Part of a small language model's weights: no biases in attention or MLP.
Each number is 200 + 30 x the weight over its row's rms, rounded and kept within 0 to 999. Layers, rows and columns count from 0. The size before them is the row's rms in percent of the matrix's.

# up: layer 3 MLP up, 704x256, rms 0.298, rows 559-593, columns 0-63
# down: layer 3 MLP down (transposed), 704x256, rms 0.271, rows 559-593, columns 0-63
# gate: layer 3 MLP gate, 704x256, rms 0.291, rows 560-594, columns 0-63
up559,101,181,224,186,181,213,188,226,186,156,189,198,202,243,201,204,181,146,209,173,200,214,164,143,248,221,192,197,218,177,170,215,195,207,226,176,207,171,204,205,219,152,194,131,113,229,168,162,195,169,188,196,214,210,222,211,176,197,165,196,192,218,186,234,254
down559,095,218,193,265,231,179,209,225,189,219,227,153,193,258,231,201,192,229,172,213,244,258,177,159,184,196,230,195,191,206,170,201,183,198,185,205,214,185,181,192,158,200,250,147,214,177,236,203,220,199,216,163,206,196,202,219,233,170,178,202,218,180,199,209,155
gate560,101,330,216,214,182,187,183,223,179,199,191,107,183,164,170,226,224,229,201,155,191,245,187,195,208,260,188,212,212,184,253,194,197,145,235,191,218,219,224,231,164,211,151,203,158,225,224,199,236,190,199,173,216,163,190,161,187,204,251,168,217,159,183,222,189
up560,098,245,172,209,199,229,183,193,150,215,212,202,252,205,252,187,237,177,206,168,258,207,171,207,243,211,209,214,260,189,233,218,190,167,192,228,214,222,236,216,179,206,181,168,200,240,190,175,228,271,184,212,186,236,215,197,175,218,183,190,238,236,226,201,166
down560,111,170,185,242,177,208,247,192,226,170,182,197,183,202,149,176,184,196,253,194,230,197,147,198,204,203,173,210,258,214,174,144,214,214,203,181,191,188,216,229,171,179,150,186,244,203,203,206,171,143,233,156,199,224,213,198,173,228,248,116,215,185,177,229,199
gate561,099,202,174,170,185,227,206,178,188,185,175,258,210,223,191,148,275,153,183,234,235,185,228,233,212,218,252,131,220,199,228,207,152,169,162,210,217,163,150,260,233,183,190,182,211,157,220,198,246,171,189,178,211,190,162,251,190,225,136,200,188,265,153,137,223
up561,104,180,198,178,206,161,219,161,162,222,178,183,170,204,178,204,228,232,214,219,183,230,222,198,247,167,267,207,244,201,173,176,248,189,189,187,171,221,142,222,179,209,187,190,195,217,250,212,206,210,181,217,180,214,189,185,207,182,207,256,194,194,198,208,209
down561,101,216,250,163,190,169,199,223,238,175,183,212,219,175,192,145,187,126,211,171,227,186,170,234,209,196,160,224,173,217,185,159,148,216,197,176,222,219,208,184,225,139,196,236,168,153,143,187,166,223,280,233,206,181,177,236,161,183,273,177,201,236,190,166,233
gate562,131,220,171,164,141,217,188,206,232,197,176,183,227,192,175,206,157,243,185,221,189,226,242,206,207,239,199,204,204,232,186,207,233,249,173,147,169,186,256,193,181,188,194,229,176,118,257,225,181,234,188,226,187,128,266,204,165,230,137,172,224,245,215,235,141
up562,108,218,201,199,221,192,202,192,239,181,183,191,171,219,181,228,211,140,237,193,160,209,157,203,200,195,167,160,199,220,242,247,217,216,221,178,193,237,175,212,210,231,212,151,202,224,248,209,222,198,177,198,195,235,157,227,242,209,226,228,181,188,188,241,167
down562,105,227,252,223,204,237,163,175,139,199,193,233,208,218,155,195,234,216,228,188,236,193,248,232,147,191,187,176,177,196,170,189,160,220,196,221,186,156,153,247,190,211,204,215,188,187,148,181,195,152,252,177,199,212,174,243,237,176,214,228,213,160,165,187,274
gate563,094,196,175,179,193,137,188,212,225,165,213,230,212,209,203,183,247,174,191,176,143,147,217,219,236,199,198,244,203,226,197,263,172,180,218,242,119,181,241,238,231,204,206,244,157,216,201,141,210,186,172,183,212,239,203,142,210,218,168,206,218,233,218,198,214
up563,091,220,196,189,169,203,215,236,228,175,232,179,223,195,186,165,265,236,172,204,219,185,235,217,203,211,174,232,151,178,211,203,187,250,183,206,215,205,215,206,181,198,174,160,206,221,185,251,184,216,211,234,201,187,206,219,224,208,224,193,214,200,224,182,191
down563,099,208,186,209,183,146,233,197,207,227,195,220,237,209,247,153,271,197,188,242,184,216,151,186,167,221,213,181,217,221,191,232,191,126,195,195,207,223,227,202,228,213,187,184,153,234,173,169,223,175,205,195,170,199,270,196,186,203,219,220,237,152,195,214,238
gate564,099,207,134,196,188,177,230,186,236,236,203,229,175,208,209,155,251,198,240,190,224,189,243,205,205,201,213,183,259,175,237,235,189,169,229,140,195,246,209,187,238,186,182,204,198,255,184,216,217,151,201,230,196,175,225,209,192,171,205,179,182,159,230,200,162
up564,103,269,198,174,218,158,170,253,186,157,185,176,231,204,206,197,204,201,295,183,180,200,165,183,222,227,207,215,195,161,171,227,180,258,185,195,122,206,215,192,217,203,197,178,185,209,207,212,209,215,215,203,252,186,175,180,214,159,217,202,225,165,232,176,226
down564,097,167,205,219,154,199,219,229,258,191,229,176,188,221,183,194,192,175,206,172,166,159,195,207,232,175,196,223,174,206,235,196,217,224,224,223,231,203,179,172,141,193,198,146,140,215,210,201,190,161,144,184,138,180,191,208,189,188,189,204,215,226,191,236,177
gate565,105,205,177,174,207,222,206,224,187,183,189,190,199,239,142,215,210,192,221,195,203,197,185,168,221,209,172,197,244,210,244,194,221,190,214,210,198,248,215,155,223,206,171,206,184,218,173,171,233,198,210,210,179,194,238,250,116,190,204,188,192,241,205,173,170
up565,105,218,112,235,197,191,199,212,206,237,223,206,210,191,193,226,182,209,153,207,187,164,171,175,214,145,172,204,165,172,241,193,212,203,178,204,199,217,162,191,188,224,209,218,240,232,277,128,201,151,212,146,198,189,190,200,240,161,188,202,191,177,210,210,232
down565,103,233,212,188,250,204,180,167,212,243,224,190,191,224,219,196,175,182,199,189,193,215,197,163,194,195,191,214,174,250,224,158,242,221,196,271,215,213,240,210,111,227,213,168,157,178,179,221,136,237,199,199,173,222,168,206,187,263,200,173,224,221,226,194,147
gate566,100,178,228,247,194,168,211,201,141,199,133,247,181,198,212,174,121,152,205,163,242,193,162,177,186,235,236,218,193,215,212,239,238,259,164,223,167,204,135,229,201,241,206,218,196,257,167,229,152,223,192,220,154,220,190,223,199,220,194,214,222,191,193,231,162
up566,099,207,230,208,227,215,182,212,182,220,174,241,203,193,190,149,167,233,178,179,206,210,226,197,190,229,239,215,204,182,214,209,187,217,171,212,186,241,192,198,190,246,234,186,199,187,197,244,229,206,247,137,252,199,209,190,196,222,203,245,235,208,179,202,240
down566,105,207,216,211,206,187,203,159,192,238,235,178,209,171,161,216,178,192,200,179,195,194,191,206,236,212,188,196,229,229,210,195,215,149,244,244,228,140,170,207,196,197,165,160,207,221,209,168,171,226,225,235,169,163,217,140,172,203,203,254,224,195,203,190,189
gate567,091,282,196,213,209,189,211,228,213,180,199,204,250,207,138,221,173,220,187,124,172,232,197,182,140,255,195,207,176,228,162,159,249,199,200,188,195,187,214,176,209,212,221,200,204,146,166,222,218,216,196,141,187,167,216,205,241,211,202,240,245,211,198,174,197
up567,094,219,255,210,234,239,203,236,187,209,189,226,185,219,169,216,234,188,130,178,196,171,234,204,188,164,226,244,146,216,194,204,158,198,149,168,247,186,177,171,260,243,297,157,154,229,209,255,205,177,250,182,199,188,178,184,172,191,212,247,197,196,242,160,226
down567,097,220,196,157,202,180,242,224,132,198,251,211,204,231,196,188,195,215,166,207,197,209,190,163,216,203,213,237,213,164,146,198,226,182,161,223,162,170,141,227,200,231,164,207,197,201,211,201,144,194,227,233,248,160,159,243,203,197,211,186,225,217,224,228,226
gate568,105,157,176,223,228,160,240,214,248,220,213,175,200,161,187,176,176,169,236,197,218,185,189,227,205,169,239,233,152,177,208,239,226,171,228,235,198,184,192,207,176,257,175,208,228,160,205,214,199,236,201,216,157,199,214,190,239,222,227,208,215,212,173,213,218
up568,098,170,226,166,227,236,216,272,232,182,173,246,183,275,191,189,234,258,223,171,201,200,200,187,187,189,206,205,208,242,199,158,134,156,196,211,190,212,145,141,213,242,184,195,222,264,195,215,203,170,233,244,194,149,204,245,148,174,166,253,228,245,205,190,189
down568,092,252,210,194,217,227,200,210,210,270,206,169,210,188,196,209,178,193,187,187,174,128,174,207,135,238,189,149,174,215,167,189,184,226,188,166,182,251,228,235,216,206,152,161,184,169,220,242,203,223,195,147,202,202,230,216,237,212,235,168,201,166,215,206,198
gate569,115,149,236,206,240,247,226,146,153,164,215,223,212,216,222,178,164,247,173,160,213,262,218,180,186,174,212,240,162,192,209,222,212,246,199,228,226,209,181,185,215,182,260,174,205,225,220,180,262,131,158,194,204,236,249,169,224,156,239,232,245,223,182,170,197
up569,107,125,133,227,176,222,184,231,232,166,178,202,211,165,234,228,268,212,194,247,211,157,227,183,160,177,217,130,172,179,168,268,259,212,273,185,186,235,177,257,253,205,190,201,213,242,234,232,165,156,222,175,222,201,182,201,159,235,225,171,273,219,223,204,183
down569,100,126,247,199,192,187,213,229,154,161,210,199,175,190,93,181,171,237,179,232,182,277,133,222,211,192,227,223,199,234,177,215,186,247,212,172,175,231,172,122,129,194,222,167,200,138,223,186,210,178,142,193,210,162,234,207,194,240,202,204,240,259,199,240,197
gate570,097,261,230,148,206,153,177,200,273,188,162,212,143,242,209,244,197,201,149,222,221,196,255,137,230,255,258,196,214,210,203,190,239,162,229,161,133,210,178,189,196,149,247,161,210,187,200,206,156,200,219,180,169,240,231,229,162,229,209,192,179,178,192,183,157
up570,099,209,226,214,204,218,186,154,201,204,216,153,201,218,164,180,193,201,212,212,246,225,181,217,194,249,206,198,218,228,164,203,226,212,218,149,189,168,160,169,209,173,224,178,210,196,176,170,191,166,184,237,242,141,248,195,220,191,182,179,215,189,155,210,176
down570,096,198,214,199,213,214,245,195,220,206,166,247,224,168,177,225,205,216,193,185,228,191,235,197,189,206,224,189,175,193,195,213,205,225,210,174,204,219,222,183,246,144,200,169,188,231,197,216,173,195,145,163,187,215,229,203,202,226,178,192,158,264,275,217,207
gate571,094,243,179,201,237,188,191,152,209,154,206,149,234,235,189,168,206,173,215,176,183,217,225,214,223,173,182,142,196,186,203,251,205,264,218,186,200,227,180,184,234,191,201,170,202,211,225,219,153,207,226,180,235,278,200,250,234,234,221,208,216,178,130,245,196
up571,095,193,213,185,192,208,247,197,174,196,175,189,162,180,229,240,158,144,135,225,203,205,210,254,221,157,205,180,207,102,153,223,226,219,171,230,197,163,131,232,192,296,221,150,204,182,203,229,188,127,232,198,181,182,211,177,219,232,214,213,193,178,207,211,183
down571,097,237,189,214,227,168,162,144,202,190,189,167,218,221,212,201,209,168,205,274,224,215,240,215,224,192,211,251,119,193,218,221,174,213,181,216,233,204,231,175,189,220,193,168,205,165,150,160,240,210,193,178,217,186,218,214,222,208,208,188,185,163,195,159,204
gate572,094,214,217,138,207,192,174,183,177,264,160,211,188,166,228,237,182,192,188,178,204,212,219,184,196,204,224,200,236,248,277,219,226,232,203,222,181,160,177,240,222,175,202,207,217,205,239,211,255,174,169,161,212,211,218,197,207,191,212,135,260,237,127,170,180
up572,104,178,158,229,180,173,245,171,196,159,252,223,152,227,218,201,201,169,215,150,189,199,186,195,257,218,194,205,202,244,137,198,233,184,176,271,196,177,179,216,185,229,178,189,248,183,176,250,219,217,187,261,232,194,158,246,192,178,197,223,137,141,196,202,182
down572,101,203,197,207,195,213,163,198,219,206,206,170,218,108,160,221,197,197,207,237,207,135,212,234,192,132,194,216,206,193,183,157,197,207,244,158,166,203,227,181,262,153,209,204,235,163,213,173,239,186,224,158,207,159,192,228,143,289,197,174,171,205,178,211,220
gate573,096,222,176,217,224,151,177,245,267,158,241,133,243,210,215,176,207,241,225,252,251,159,205,173,168,220,231,238,227,184,174,216,253,157,176,252,226,175,212,242,214,182,160,173,208,203,190,171,159,239,175,183,166,220,192,189,205,180,217,157,228,136,163,198,212
up573,097,222,187,205,194,184,193,211,200,176,183,194,237,224,177,203,209,222,191,227,157,181,263,197,196,230,205,204,185,220,170,187,237,182,149,236,209,218,155,230,255,256,242,184,174,212,199,210,143,188,172,184,188,260,227,165,218,159,199,230,199,138,222,228,223
down573,103,189,200,170,214,164,231,163,241,231,188,229,197,216,223,197,191,149,240,261,189,224,198,216,217,138,205,195,183,205,172,206,176,203,289,177,224,220,227,123,154,200,192,198,198,168,184,189,208,213,221,241,144,203,183,196,249,218,172,241,189,253,169,153,198
gate574,097,160,121,207,151,218,184,173,218,148,177,207,192,171,248,210,199,230,274,146,149,241,243,211,232,237,180,191,180,214,233,176,235,214,203,205,227,191,245,195,193,225,239,246,183,248,201,193,187,227,246,184,178,208,192,145,128,213,165,212,204,186,161,273,165
up574,092,202,209,239,181,188,190,232,248,237,197,170,166,222,181,193,193,159,143,182,187,199,224,245,162,145,221,217,189,200,217,178,226,182,208,215,209,197,179,208,187,197,239,156,221,211,174,205,203,181,194,245,169,208,233,258,211,255,161,223,208,172,192,235,167
down574,097,228,215,170,193,164,155,230,210,160,173,248,217,207,188,167,186,215,193,212,228,161,229,267,200,216,159,134,230,219,228,200,172,171,230,206,202,231,190,211,191,226,194,198,178,220,173,172,188,251,191,198,192,189,211,200,189,191,266,190,185,270,229,213,220
gate575,118,200,189,154,181,163,171,179,208,213,205,207,289,202,169,250,168,193,268,170,188,201,158,207,228,182,245,214,191,234,217,181,218,220,245,198,190,230,153,242,196,263,199,176,170,212,134,233,223,193,183,209,198,234,202,237,170,183,196,160,243,224,254,243,238
up575,114,203,224,200,196,194,206,172,199,211,196,164,222,229,223,205,181,204,162,217,163,174,220,192,213,228,170,204,183,215,258,224,210,192,182,154,171,186,253,184,194,241,215,180,193,208,224,184,154,242,271,149,213,212,211,149,228,229,196,203,193,224,184,182,173
down575,105,186,205,241,202,210,185,198,177,187,169,230,135,241,188,200,168,219,163,242,217,265,216,172,178,195,187,185,186,212,230,178,193,213,163,190,241,215,237,195,276,189,184,194,173,211,166,175,169,209,198,184,231,193,220,139,221,203,166,210,160,126,167,155,226
gate576,103,171,166,205,234,181,219,225,184,217,141,180,207,230,180,175,225,197,215,181,209,221,229,215,212,263,240,196,206,245,214,204,197,160,209,216,240,143,201,147,193,177,171,186,221,220,159,190,186,226,255,165,204,189,211,178,215,208,179,169,231,181,203,215,160
up576,102,182,177,167,206,206,192,211,159,210,154,177,213,191,202,238,198,176,284,156,165,188,209,161,232,240,263,163,211,230,233,191,187,235,209,190,233,213,198,186,177,195,188,233,207,188,209,191,206,135,223,222,159,182,173,209,231,210,217,207,247,206,129,180,216
down576,103,203,165,179,196,225,204,209,214,169,208,246,152,202,198,178,246,140,204,227,208,251,273,229,233,213,203,208,185,194,135,230,190,225,246,195,219,225,203,204,208,144,181,240,205,177,244,243,181,185,189,149,260,248,226,148,216,203,194,199,169,208,181,206,210
gate577,099,213,264,164,231,183,205,209,159,211,165,197,217,156,212,170,150,200,236,219,225,182,136,174,221,199,182,283,249,249,266,216,214,148,211,267,224,149,185,220,183,180,210,224,194,226,217,142,207,188,208,200,187,223,205,175,193,193,202,205,260,218,196,196,177
up577,103,226,198,194,227,195,210,183,189,191,207,204,223,196,200,202,164,180,206,248,204,185,174,173,209,221,161,272,199,213,186,105,190,196,220,276,226,208,232,216,198,169,233,231,208,127,210,276,179,217,258,206,186,146,180,192,213,190,224,219,248,204,264,245,162
down577,099,211,218,216,165,200,174,197,202,192,143,214,155,199,182,236,203,263,227,163,174,192,180,244,185,166,138,171,226,191,213,232,204,109,179,142,192,235,233,232,176,207,201,227,205,213,198,238,203,181,194,213,199,216,157,209,179,242,215,179,246,127,187,237,181
gate578,105,209,199,179,240,196,234,172,218,228,185,269,199,222,177,234,119,271,187,241,186,177,205,206,235,207,219,184,248,241,209,150,199,189,129,220,191,155,237,285,207,216,188,192,147,216,194,199,245,222,197,196,202,159,163,173,214,176,248,239,157,204,249,171,186
up578,112,205,205,223,173,144,182,197,204,192,186,250,231,202,150,180,125,190,185,206,180,220,230,213,224,180,226,194,198,231,221,200,203,190,138,219,174,206,237,181,188,231,235,242,152,197,187,149,259,211,184,167,189,184,185,115,197,170,226,250,163,166,237,199,211
down578,104,214,196,268,286,185,235,194,236,191,288,168,171,191,206,224,247,199,258,192,243,193,207,262,185,230,217,169,193,204,146,218,252,187,246,164,219,157,172,213,178,143,139,183,159,220,179,265,155,200,173,160,226,209,281,246,210,191,221,269,239,192,181,227,195
gate579,102,195,219,170,206,159,130,236,155,210,193,191,172,245,150,184,139,270,168,186,196,180,208,194,228,170,237,166,194,187,248,157,184,195,300,206,182,195,242,175,274,200,260,237,178,195,190,129,197,207,204,212,239,192,152,196,190,209,232,179,220,168,218,207,184
up579,096,128,236,230,189,225,227,221,177,251,188,180,141,184,200,217,198,229,220,155,179,153,196,218,228,205,140,249,187,170,161,209,193,199,258,259,235,239,241,208,195,213,225,188,169,139,209,194,178,151,233,257,217,231,186,226,191,161,193,214,178,252,201,220,230
down579,100,228,192,162,203,233,170,148,199,170,213,147,247,221,205,187,217,201,207,198,241,182,214,192,230,184,245,175,181,187,181,206,166,262,227,190,186,224,256,199,201,223,197,183,216,223,205,192,228,207,214,158,218,180,193,206,204,190,250,200,170,221,194,241,202
gate580,107,205,203,203,173,202,195,207,139,223,194,223,258,181,215,187,176,276,202,181,202,142,148,256,259,198,213,251,137,187,186,229,226,190,179,194,238,195,203,203,177,123,182,196,177,252,223,209,206,180,220,156,217,192,232,207,203,214,233,259,165,125,202,223,241
up580,099,208,171,197,218,158,255,176,243,193,204,199,264,169,229,151,127,212,155,152,203,213,247,229,242,208,215,195,163,194,209,197,252,164,202,212,158,170,213,220,191,171,208,241,238,159,205,137,211,182,218,227,193,195,238,180,176,222,180,162,257,249,255,261,203
down580,098,164,156,181,134,177,203,221,192,202,185,204,214,184,206,185,230,206,193,121,198,233,193,132,206,199,192,256,227,215,161,263,186,165,186,190,206,185,160,191,146,154,180,218,182,197,197,254,216,189,204,233,242,189,171,209,224,181,217,277,207,171,249,237,218
gate581,101,203,199,184,200,214,209,226,150,245,132,205,197,228,256,151,217,163,205,155,240,237,195,192,235,166,184,250,203,207,202,218,241,205,217,192,192,152,246,216,188,195,210,253,249,212,221,147,154,197,169,144,172,228,210,159,168,176,120,197,140,191,198,236,163
up581,100,191,214,178,233,229,169,116,197,181,252,251,228,205,187,211,219,216,163,188,208,166,182,168,225,180,202,176,208,181,187,208,137,188,188,241,149,239,136,227,233,226,181,166,169,132,214,205,238,117,246,176,164,200,203,205,163,233,211,179,224,211,172,185,232
down581,100,233,207,236,176,185,239,223,205,156,218,252,199,186,213,224,138,236,181,196,196,207,245,188,216,180,220,190,283,180,162,265,274,216,172,173,149,168,263,196,177,206,218,288,179,164,209,173,186,164,183,183,220,251,242,213,191,221,212,208,190,213,278,213,250
gate582,094,228,239,221,223,192,170,222,200,224,168,231,166,195,195,193,258,218,215,248,230,173,191,236,189,214,187,189,224,186,243,190,230,200,248,249,224,188,184,184,222,174,251,164,199,237,229,158,196,251,193,215,179,151,221,234,209,212,231,174,230,225,194,212,197
up582,099,185,169,206,210,217,143,249,288,166,190,169,232,204,195,212,187,234,143,162,201,195,216,200,203,192,192,194,255,224,209,202,151,246,154,271,207,214,187,230,170,278,173,198,191,173,190,215,192,182,178,237,216,220,178,217,225,172,167,220,164,178,238,185,158
down582,105,194,211,182,173,189,175,219,203,229,223,213,188,200,251,174,225,159,235,224,183,173,184,219,162,222,175,160,155,238,265,179,193,194,174,202,219,208,197,206,191,189,150,173,155,246,126,177,166,205,261,172,197,218,194,230,174,217,204,218,202,122,230,244,208
gate583,108,236,269,207,167,223,217,218,232,197,210,211,157,181,231,224,152,186,193,193,213,244,192,178,223,225,192,192,183,199,255,215,217,197,196,238,151,181,192,220,200,251,166,199,249,175,185,277,214,202,145,194,232,276,184,170,173,238,245,203,227,229,191,218,252
up583,102,200,218,209,237,204,207,175,203,237,138,268,234,185,170,238,228,130,217,278,240,173,171,193,171,217,212,196,236,173,182,164,217,183,208,221,232,181,225,163,182,202,204,221,223,176,195,240,275,170,201,211,176,181,188,191,180,197,179,204,162,262,230,222,178
down583,101,198,207,219,226,199,247,236,237,195,183,181,222,262,258,214,232,143,206,148,151,197,194,210,202,242,177,183,206,243,178,195,202,238,200,233,169,233,213,203,178,204,219,192,190,175,236,192,232,205,248,240,186,181,235,242,181,205,243,198,230,196,158,225,207
gate584,090,179,242,147,164,190,199,190,242,218,202,218,255,198,234,164,205,242,168,210,143,207,238,175,169,205,228,214,183,219,184,211,189,236,151,197,181,172,188,230,168,172,166,187,160,229,229,148,181,162,268,167,197,137,159,204,234,184,244,162,189,206,238,203,166
up584,091,218,208,169,166,190,143,254,239,224,206,223,215,206,190,208,215,221,222,190,205,231,243,138,183,230,122,164,155,269,230,168,198,188,186,261,188,188,210,190,212,156,179,210,217,142,225,191,198,254,188,224,206,211,141,190,200,124,203,197,182,209,246,199,174
down584,106,241,205,167,202,199,161,180,186,161,179,213,267,186,235,214,153,157,222,176,240,251,173,239,148,220,154,188,168,214,202,154,191,155,237,208,223,160,235,214,192,161,198,165,234,239,221,235,206,204,205,151,216,182,163,188,189,172,185,193,165,242,167,134,226
gate585,094,216,144,198,187,188,201,186,190,115,186,218,236,210,175,174,195,152,148,193,224,205,216,201,126,191,230,220,238,239,210,167,209,217,151,178,174,229,188,190,186,243,190,215,225,220,176,186,176,172,188,181,229,166,181,212,227,220,241,216,171,217,165,184,235
up585,086,216,191,226,205,246,163,230,202,141,197,180,229,227,178,133,183,188,199,206,281,211,261,207,218,164,181,176,167,251,209,194,162,234,173,138,172,180,217,238,202,227,196,222,181,140,178,242,159,154,211,161,197,184,233,184,223,187,202,187,221,240,202,229,222
down585,097,200,229,209,180,201,213,213,171,240,211,189,202,144,232,188,254,184,172,187,150,232,230,226,262,176,201,200,191,207,226,221,183,214,214,210,158,174,199,170,221,230,187,204,227,182,199,199,218,160,189,232,157,185,182,140,222,202,146,183,167,156,217,182,194
gate586,108,222,184,186,188,162,224,152,253,198,227,207,212,188,247,259,245,173,210,211,195,220,248,216,223,177,238,190,178,223,158,243,233,169,134,258,196,189,173,238,188,233,195,246,161,219,171,196,172,184,230,206,207,151,240,174,219,154,183,191,210,180,247,177,177
up586,100,220,251,211,175,161,215,233,223,183,149,238,204,134,222,262,179,153,169,245,131,176,217,238,209,193,160,155,180,189,244,161,215,186,225,266,195,200,247,226,230,206,203,148,205,165,216,171,260,231,216,228,226,200,213,232,257,223,205,197,167,208,218,276,275
down586,108,187,244,184,154,230,232,184,217,259,174,157,150,195,230,253,199,189,196,204,201,234,162,181,215,190,213,218,167,206,169,192,229,178,199,173,162,176,232,153,208,189,203,161,189,235,260,216,260,246,166,246,167,219,209,161,195,203,188,201,207,208,171,182,215
gate587,094,245,223,202,294,171,172,164,175,220,215,152,143,192,208,181,204,211,178,150,181,230,205,154,202,203,220,205,178,223,186,202,196,211,230,191,146,210,195,187,220,228,235,171,235,218,194,192,230,231,161,250,202,199,214,182,174,175,217,199,236,229,194,185,232
up587,100,215,207,230,176,163,204,201,182,236,181,245,168,193,219,234,187,235,206,215,273,212,171,196,212,205,197,233,218,270,235,182,190,224,266,201,207,150,138,194,217,204,247,218,219,249,213,237,231,211,193,181,185,212,222,268,248,263,196,160,209,186,237,183,196
down587,099,188,184,195,221,226,262,182,226,192,195,215,168,182,185,161,227,144,183,232,182,227,184,142,184,228,219,163,180,189,229,208,227,189,172,195,234,235,234,213,202,173,169,269,177,209,188,176,188,187,188,181,159,203,222,214,220,168,204,240,186,190,220,208,226
gate588,096,205,193,199,188,209,158,223,210,190,223,189,222,187,228,263,198,240,156,208,201,210,198,201,178,226,207,187,195,220,223,169,177,214,214,205,192,189,225,213,222,202,158,244,223,199,158,214,175,279,170,232,205,230,181,232,213,222,236,211,245,204,187,163,131
up588,098,161,181,143,250,198,203,115,236,189,199,190,207,227,167,221,226,191,188,206,216,185,213,242,234,170,215,235,185,191,207,222,205,179,192,134,196,203,236,238,153,148,209,204,227,237,228,191,194,205,229,247,224,172,156,215,182,185,200,244,178,171,206,207,291
down588,104,209,176,179,172,181,179,221,182,246,210,252,174,239,200,172,184,215,283,154,208,186,191,200,215,201,187,225,170,201,194,194,206,225,181,205,192,223,254,185,216,229,189,175,234,214,187,142,180,208,217,197,184,221,215,213,203,240,220,191,164,227,190,207,170
gate589,090,231,207,272,246,156,204,208,202,181,148,235,249,166,208,193,219,174,168,213,127,150,192,258,197,206,205,184,189,191,232,207,191,244,188,197,148,177,147,200,229,222,268,201,194,170,193,232,213,211,224,198,195,211,245,210,206,258,170,232,180,219,285,181,190
up589,089,211,210,155,210,185,177,240,273,196,214,243,222,185,202,259,198,257,247,177,200,212,199,163,228,159,206,224,151,248,195,224,236,177,219,146,197,236,236,181,229,182,147,206,231,196,153,191,214,216,201,174,223,219,200,167,231,155,186,230,235,222,195,208,199
down589,092,213,210,233,157,128,244,202,205,204,168,239,176,167,225,204,264,163,196,199,193,218,217,204,218,194,174,170,152,235,259,168,152,175,193,247,278,201,215,219,172,172,192,179,122,175,206,204,206,153,165,202,171,179,150,193,156,176,200,183,194,192,254,215,243
gate590,099,162,187,228,180,169,157,180,216,188,176,176,155,209,219,176,177,161,178,258,151,178,217,185,196,193,143,198,270,211,249,226,211,221,214,206,195,201,209,223,226,250,209,216,227,221,233,200,202,167,219,213,274,179,221,136,191,135,152,145,199,226,204,196,211
up590,097,191,222,177,131,200,176,151,217,164,273,185,194,167,200,176,149,180,184,235,192,206,180,199,178,123,156,245,224,176,204,181,252,215,169,196,263,182,154,211,283,257,159,182,238,232,226,206,216,192,217,156,211,146,250,179,226,188,244,217,210,211,203,195,217
down590,101,165,190,252,225,245,239,154,191,190,148,216,250,182,223,208,203,215,164,171,240,195,169,200,173,202,238,213,211,188,264,164,162,197,139,200,169,164,206,180,138,208,231,235,182,267,212,193,231,163,187,172,184,164,180,212,211,176,201,193,171,210,157,186,213
gate591,095,227,236,181,177,205,200,209,215,225,191,221,195,209,204,143,182,155,137,194,230,192,143,230,128,212,202,191,195,200,212,197,206,193,216,198,201,163,209,229,234,174,235,203,223,224,201,146,170,209,159,180,148,190,222,187,192,183,238,193,221,209,262,189,195
up591,102,189,188,184,181,200,158,228,215,193,209,227,172,210,181,213,249,204,208,198,207,185,163,195,252,194,217,226,247,195,140,173,150,202,202,145,180,220,179,155,168,124,186,187,199,165,213,225,170,223,208,243,214,254,211,206,199,218,205,172,276,209,227,200,274
down591,101,205,211,209,171,187,188,209,189,188,150,198,185,216,210,194,137,267,170,248,190,190,182,264,206,230,190,152,163,171,204,213,175,205,157,186,205,183,164,203,212,176,210,173,208,202,165,166,194,188,267,192,216,199,212,226,229,245,201,184,205,184,136,223,180
gate592,098,151,162,214,183,170,262,230,233,237,204,212,229,196,196,241,210,158,217,233,179,181,181,246,164,214,181,162,126,211,261,177,235,231,184,207,217,185,190,192,197,211,206,227,193,221,206,207,261,205,160,226,253,193,234,192,197,198,201,199,171,158,194,217,199
up592,097,150,263,211,258,202,199,211,251,181,217,240,224,174,199,179,230,222,186,212,194,218,184,185,222,220,170,170,185,190,198,200,196,291,168,179,228,262,230,199,200,191,173,246,196,234,195,196,239,238,160,242,203,205,198,227,209,186,142,158,166,234,164,206,208
down592,092,201,184,206,211,178,138,174,227,241,201,231,196,209,246,178,172,184,193,189,176,242,197,196,202,162,211,209,172,247,227,225,143,177,220,199,228,216,147,217,218,247,198,176,165,189,183,186,188,204,191,250,175,156,211,209,181,210,240,200,177,175,180,172,204
gate593,099,227,153,202,191,165,235,202,226,212,207,215,208,153,212,183,226,189,206,148,180,197,190,142,166,214,196,218,227,169,181,222,205,221,192,230,187,147,222,196,210,201,203,156,200,206,243,243,221,189,117,144,176,226,194,232,141,212,234,175,186,169,209,182,206
up593,101,218,193,176,215,169,217,200,212,144,225,161,253,192,198,177,160,229,251,274,213,199,182,194,202,164,199,184,204,189,239,195,226,208,175,195,221,213,227,175,231,234,216,201,225,227,173,153,181,255,194,208,182,184,152,164,219,216,176,181,232,202,188,184,222
down593,102,223,204,278,182,219,196,159,198,192,250,205,177,218,168,208,223,256,236,168,164,230,196,249,208,227,229,216,200,236,167,240,192,209,170,186,162,186,212,211,195,217,143,199,190,163,170,232,199,122,156,192,155,162,212,154,219,200,233,207,240,209,210,176,220
gate594,102,180,173,197,193,203,172,174,162,179,164,174,229,204,205,212,188,183,193,153,202,177,195,216,188,221,186,235,232,154,182,192,229,166,187,248,202,216,205,196,185,200,191,193,222,166,194,201,160,159,274,162,144,196,216,170,204,193,218,198,203,239,168,162,187